{
  "activation": "tanh_gelu",
  "norm_place": "pre",
  "norm_eps": 1e-06,
  "qk_norm": false,
  "parallel_block": false,
  "init_std_up": 0.0253,
  "init_std_down": 0.00298,
  "optimizer": "adamw",
  "lr_mult_qkv": 0.4,
  "beta1": 0.9,
  "final_lr_fraction": 0.1,
  "batch_tokens": [16384, 32768, 49152],
  "doc_mask": true,
  "dataset": "wikipedia_en"
}
Each number is 128 + 32 x the weight over the matrix's rms, rounded and kept within 0 to 255. Layers, rows and columns count from 0.

# layer 6 MLP up, 1024x256, rms 0.0538, rows 778-802, columns 128-191
[[130 108  91 120 185 145 108  95  55  92 128  57 154 120 137 101 100 174  67  99 166 160  60 163 159 134 179 185 102 130 108 130 215 184 199 160  84 116  69 144  80  63 103  62 130  36 123 151 142 169 123 133 135 198 117 170 121 153 156  81  87 124 176 173]
 [137 116  71 138 140 116 157 103 131 172 126  43  97 139 119  84 121 128 126 120 177 109 128 111 145 143 154 101 117 146 137 139 120 134 132 105 142  94 147 128 154 169 149 121 128 112 112 140 118 135 202 125 174 110 131 155  86 138 151  95 110 118 126 149]
 [126 133 124 113 169  87 145 113 106 131 120  86  93 162 149 137 116 109  85 130 150 181 116 145  91 190 112 112 118 134 142 131 126 121 127 130  89 103 144  48 126 129 105  95 153  68 123 134 169  39 173  91 159 126 121 172 118  97 152 178  82 134 255 126]
 [109  60  99 142 158 114  77  99  90 136  71 170 144 155 138 120 104 131 127  83 116 146 102  92 123 116 114 133 187 169 128  78 146 142 187 167  96 105  49 103  86 106 141 162 130 116  79 162 185 127 139 123 118 167 166 118 154 117 187 126 141 140 154 147]
 [146 134 164 204 102 130 139 110 127 135 170 121 136 187  66 146  65 132 132 115 115 125 124 154 193 170 109  83 114 156 118 160 123 121 105 112 130 149 118 141 162 154 124  73 166  89 147  80 110 117 188  95 214 125  93 153  68  77 132 129 123  95 120 134]
 [125 126  64 129 112 152 102 126 166 132 146 113 119 129 113 179  86 126 100  69 143  87 127  88 110 111  66 161 154  89 136 137 192 145 133 145 105  95 145 179  99 159 120 128 117  94 142 117 196 146 187 126 184  92 176 123 106 128  86 181 142 126 117 131]
 [126 191 127 162 131  69  92 110 139 136 134  96 146 100 146 121  89 157 155 137 178 135 126  86 159 118 136 103 165 124  95 151 199 152 136 127 158 116  92 108  93 136 104 109 146 139 132 101 136 143 124 104 181 135 154 163 109 121 190 203 168 160 103 120]
 [182 113 101  54 141 189 158 121 153 133 129  26 118 139 144 135 127 101 126 115 151 125 138 255  89  99 161 154 127 147 126 106  88 176  67 143 144 104 109 146 137  88  67  80  53 119 143  80 146 133 153  93 129 126 131  87  71 156  90 152 113 176 138 106]
 [149 135 137 116  99 123  98 148 127 149 172 142 113 149 129 172 131 124 157 132  92 129 104  99 116 161  97 138 124 140  75 128 145 139 133 139 120  91 105 147 122 140 175 131 139 156 137 161 145 105 142 135 129 145 106 144 117 172 159 167 148 119 100 136]
 [114  71 110 147 161 163 149 119 100 133 150 102 121 151 101 170 100 185 148  96  96 172 106 184 150 124 112 150 142 152 142 146 123 176 125 179 116 172  77  88 159 128 124 116 102 124 122 147 155 135 143 150  96 156  76 156 117  99 138 130  70 211 159 137]
 [123 104  80 107 139  67  95 111 102 112 116 133  85 145 117 120  92 173 105 132 186 152 150 154 134 160  82 128 146 167  78 115 140 177 135 109  67 149  92  57  82 170  61 130 133 103 109 103 102 151 151 105 111 125 156 111 123 113 133 137  95 130 119 146]
 [115  55 104 109 104  96 153 121 101 192 185 153  47 145 128 126 101 137  94 153  95  89 127 199 128 176 110 158 138 149  98 121 162 103 184  94 127 147 165  93 106 141 139 101  79 145 108 149 133 131 171 135 113 105  55 120 118 142 120  77 116 173 164 135]
 [131 134  82 124 170 153 115 131 133 122 152 131 158 120 127 135  87 136 107 121 190 137 128 227 134 136 107  96 116 101 137 161 120 171 100 128  35 105 148  68 103  74  94 129 114 128 163  94 100 100 135 118 146  99 121 109  90 117 137 134 114 159 126 118]
 [140 161  66 149 154  95 126  80 131 175 129 122 142 176 120 149 110 178  85 136 154 215 124 187 145 174  79 108 115 157 134 101 154 180 135  93  94 118 102 118 104 158 115 150  99 131  77  77 152 103 117  74 128 117  63 127 124 151 116 169  80 167 198 191]
 [ 89 138 150 124 105  60 130  87  67 103 129 131 140 158 166  72 135 155  63 156 127  99  94 155  97 108  80  77 144  80  75 119 138  85  82 125 111  79 159 101 122  97 138 129 108 102 133 123 135 154 124  81 170 119 173 160  71 145 150 141 102 136 176 159]
 [ 58  82 125 113 109 138 116 128  63 179 137 137 134 131  86  90 125  53 133 135 151 176 121 136 131 137 117  88 126 124 137  62 112 167 180 142  78 157 106  96 135 128 109 161  95 117 143 165 171 114 162  80 106 187  82 138 142 144 148 166 125  94 164 126]
 [170  51 114  94 149 101  98 138  99  96 130  61 117  93 123 121 107 148 143 105 116 150 135 199 108 124 113  73 142 114 150 148 126 153 126 146 127  99  91 130  76 197 131 147  55 108 133 120 141  81 108 128 184 133  90 145 160 166 139 159 132 164 134 160]
 [127 115  59 143 143  66 134 128 125  83 146 105  62 105 161  95  81 162 129 145 111  79  88 146  67 129 110 121 171  81 108  82 119 132  85 128  95  57 116  91  63 146 166 114 107  69 148 146 147 124  78 111 158 133  65 201  86 111 153  93 124 165 120 187]
 [128  76  87 171  96 100  64  86 111 104 134 127 111 141  78 175  64 124  93 110  98 188 142 153 112 133 134  84 190 149 134  63 113  85 110 139 151 109 129 126 121 152 155 134  84 135  79 110 157  87 127 176 196 158  91 117 140 150 119 109  98 110 201 192]
 [169 139  94  91 187 164  92  89 165 112 151 114 190 137 126 141 130  91 154 130 202 129  94 118 193 164  74 100 129  89 135 194 156 137 138 161  82 104 136 107 120 137 157  97  88 154 107 141 179  94  83 171 159  97 131 142 135 146  84 129 151 106 124 144]
 [100 119 108 107 152  85 106 108 156 135 102 162  72 137 107 197 108 158 117 124 114 147 109 158 133 127 113  98 138 117 131 105 142 130 119 121 128 112 141 157 118 117 131 129  78 132  84  77 154  66 185 116 131 104 148 158 132 145 115 173 118 125 151 182]
 [ 70 130 115 166 146 139 133 110 124 131 176 157 116 136  99  99 139 127 178 143  94 172  98 199  88 128 145 193 139 112 193 184 106 161 138 128 113 153 142 103  77 101 132 135  78  73  94 123 174  91 122 132 116 172 135 148 147 139 155 121 122 153 180 102]
 [112 174  85  90 144 137 131  96 101 168 147  63  79 216 161  81 120 154 113 161  97 105 134 147 158 182  97  80 177 143  91 114 207 103 151 121 152  42  78  85 123 152 154 146 137 114  61  95  93 107 142 114 208 153 106 152 134 119 138 122 149 125 115 125]
 [123 141 130  65 199 169 101 112  78 117 128 106 120 165 151  86 126 144  97  28 116 103 111 161 106 140 117 122 179 119 159 168 120 176 191 131  88  72 114 121 128 119 116 126 118  85 141 103 137 116 180 126 176 139 125  91  76  99 112 177 124 116 141 147]
 [ 93 132 131  81 122 127 102 117 105 189 140 154 129 105 109 180 127 140 102  97 121 130 126 160 114 108 120 110 170  95  75 164 145 116 173 130 169  55 104 114  89 117 159  99 128 113 115 116 135 131  86 106  81 179 123  98  90 168 190 121 137  92 116 158]]
# layer 6 MLP down (transposed), 1024x256, rms 0.0524, rows 778-801, columns 128-191
[[146 112  73 135  93 133 119  71 156 127  93 148 184 143 118  67 163  60 122 157 183 136 137 142 129 103 101 195 120 111 109  92 161 167 164  69 141 194  81 170  17 171 147 171 118 123 113 164 136 112 107 183 104 145 109 179 149 121  95 132 155  54  71 105]
 [145 119 111 127 146 105 119  90 159  95 119 144 166 150 116 102 153  83 159 110 151 138 131 162 110  93 130 165  86 160 126 125 108 151 143 119 123 130 155 114 171 102 128 149 107 138 116 101 172 151 115  89 107 134 196 147 162 101  98 176 128 138 125 116]
 [ 91  92 119 155 136 188  70  36 111 136 132  43 180 117  90  95  74 104 122 130 201 175 175  96  80 147  90  64 121 124 134 140 125 132 168 129  63 153 129 117 101 168 146 129 145 197 147 152 164 149 145 153 155 114 124 114 183  83 157 128 188 141 117 134]
 [139 105 135  99 123 143 111 174 161 118  52 164 120 152 104 152  87 145 127 141 105 113 116 121 104 110 132 128 133 108 115 139 135 116 123 104 164  97  96 196 108  85 104 149 166 130 122  96 147 114 157 103  79  95 137 126 138  80 101 159 109  92 151 125]
 [117 107 145 106 167 113 166 140 135 116 239 183  71  65 175 160 136  67 185 109 192 111 144 131  61 107 100 186 113 147 143  97  86 156 178 104  67 126 134 148 154 137 133 131  64 148 100 128  75 135  80 113 109 158 147 118  99 120  79 146 110 137 137 148]
 [178 116 137 130  60 135 114 147 165 120 122  76  82 163 149 144 128 121  61 198 166 108 144 131 145 102 162 133 160 138 133 108 152 113 110 116 154 104  93 171  83  97 155 154  94 148 148 151 131 166 174 122  95  88 170  75 150 153 108 136 167 130 136  97]
 [207 161  93 106 165 168 159  51 122  86 125 101 111 158 126 140 129 170 146 134 133 107 106  99 111 111 128 131 138 153 153 106 134 109 143 130  91 173 124 134 138  74 132 168 134 128  88 107 140 156  95  98 200 114 139 125 132 103 154 110  66 176 148 144]
 [108 127 154 137  68 130 158  88 153 100 133 168 136 156 114 132 113  83  38 139  79 174 102 103 121 122  54 130 144  23 167  68 140  62 131 158 154 116 205 139  86  81 117 186 161  60 142  99 123 179 172 116  77 107 181 110 117 132 137 126 115 132 121 136]
 [141  73 139 116 146 149 189  36  91 108  98 167 185  86 122 129  84 102 149 113 104 172 116  92 136 106 116 159 102 134 159 133 100 105 133 160 120 143 163 121 139  65 144 123 150  89 116 132  88 140 127 156 134 166 148 121 127 171 133 134 115 136  85 126]
 [ 76 115 121 166 125 163 131 176 167 137 172 190 146 118 176 140 176 116 119  93 118 137 122  79 154 150 119 188 148  79 119 111 116 129 104 130 116 128 119 130  57 159 111 104 140 135  80 122 141 122  87 182  81 101 143 132  86 103  93 172 157  69 108 109]
 [141 119 138 207 135 101 143  55  89  77  89 175 130 141  87 146 163  85  98 117 139 150 144  96 116 118  99  96 115 112  44 145 108  88 159 144 117 130 153 108 119 121  92 159 159 159 157 166 137 166 130 112 170 102 134 139 154 141 113  70 140 124 114 145]
 [149  95 135 118  86 122 131 179 128 134  81 131 122 138  94 145 105 212  80 127 231 173  86 101 198 139 107 161 151  99 187 119  24 149 133 139 175 139 110  92 224 137 127 110 142 133 223  77 128 118 167 111 115 154 121 169 122 149 144 107 191  68 106  94]
 [147 162 149 178 134 118  87  87 222 110  92 140  99 232 118  86 109 162 143 154 111 130 124  98 111 143  83 117 140  65 117 159 131 143 150 152 104 138 109 126 149 115 115 172  52 174 167 114  88  90 132 104 186 126 169  81 134 152 139 135 142  97 101  91]
 [128 156 120 169 118  82  98  23  65 186 164 152 155 117  73 116   4 198 113 108  74 164 144 125  93  92 158  94 176 169  97  77  85 142 101 152 124 137  89  97 105   3  43 116 119  79 165 134 132  99 193  97 154 168 184 108  93 134 134 113 174 164 134 112]
 [169 111 106 179 133 164  92  89  71 163 184  95 107 133 103 199  84  78 133 140  89 121 175  94 140 126 188 128 126 110 142 159  73 108  91 156 172 136 100 138 100 187 129 127 176 111 115 160  96 148  89 133 124 112  68 103 175 122 139 118 152 124 135 126]
 [123 118 155 161 141 128 122 210 115 165 152 100  94 188 109 110 108 152 165 151 146  98 138 185 139  90 152 149 104 118  93 184  85 128  96 111  87 151 156 162 181 174 122 114 112  98 176 125  73 121 148 140 140  80 117 172 103 127  74 108 165 160  94 105]
 [128 149 115 137  68 120 107 103  93 133  69  88 130 143  94  86  76 126 145 143 140 124 172  73  76 176  95 161 113 144 122 153 152 176 198 107 156 115 165 168 167 119 154 118  86  71 162  74 124 139 191  99 129 119 121 149 121 101 128 110  79 132 129 112]
 [151 127 124 177 118 134 129  48 116 125  94 115 192 152 178 131 151 132 165  97 112 138 117  79 168 133 181 106 146  68 119 136  95  84 171 166 164 120 119 134 103  96  91  75 159 152 125 117  96  86 135  77 162 141  85 119 120 103 137 116 179 101 107 124]
 [ 63 134 125 176 116 132 102 166 185 134  84  69 133 128 181  90 169 123 132 120 150 147 133  78  91 126 140 129 120 139 189 144 141 110 152 195  96  98 132 172 145 122 147  98 153 144 133 174 130  94 167  96 151  76 194 175 116 121 158 104 154 131 104  81]
 [ 98 165 141 140 125 189 106 140 159 137 145 147 109 165 141 191 142 123 143  76 114 104 192 142  89  87 138 165 143 127 110  93 149 159 168 137 159 134 162  93 141 127  93 164  95 121 140  98 112 100  94  98 113  77 151 113 122 121 123 181 133  91  72 167]
 [ 82 157 149 138 161 154 161   0  98 165 145  98 100 104  81 144  69 160 199 112 146 113 112 155 187 124 138 201 199  74 163 107 136 102  60  83 124  80 183 106  66 127 183 127  88 127  75  97 128 141 118  96 173 124 182 190 142 230 151 122 156 192 121 177]
 [ 55 163 139  85  84 140 137 136  93  96 127 181  67  92  95 136 117 147 152 165  93 162 145 116 143 147  97 195 188 188 113  83  87 101  70 148 204  91 160 113 138  89 116 113 136 135 165  50 117 179 157 167 159  95 124  79 170 139 155 101 134 107 105 122]
 [147 167 120 159 130  79 158 146 163  92 104 133  96 206 116 150 188 122 179 158 101 111 147  94  83 138 107 138 112  98 168 156 203 120 129 109 151 135 169 128 133 186 131 175  47 151 161 137 131 163 123 140 142 130 102 144 148 163  87  81 128 137 188 121]
 [167 162 117 157 121 138 130 140 131 157  71 115 148 157 143 128  72 153 138  63 116 188 127 116 177 169  69 127 152  85 137  94 104 146 114 143 163 183 102  73 133 115 131 137 150  91 113 152 124 100 119 114 181 133 107 142 142  73 143 176 110  61 137 124]]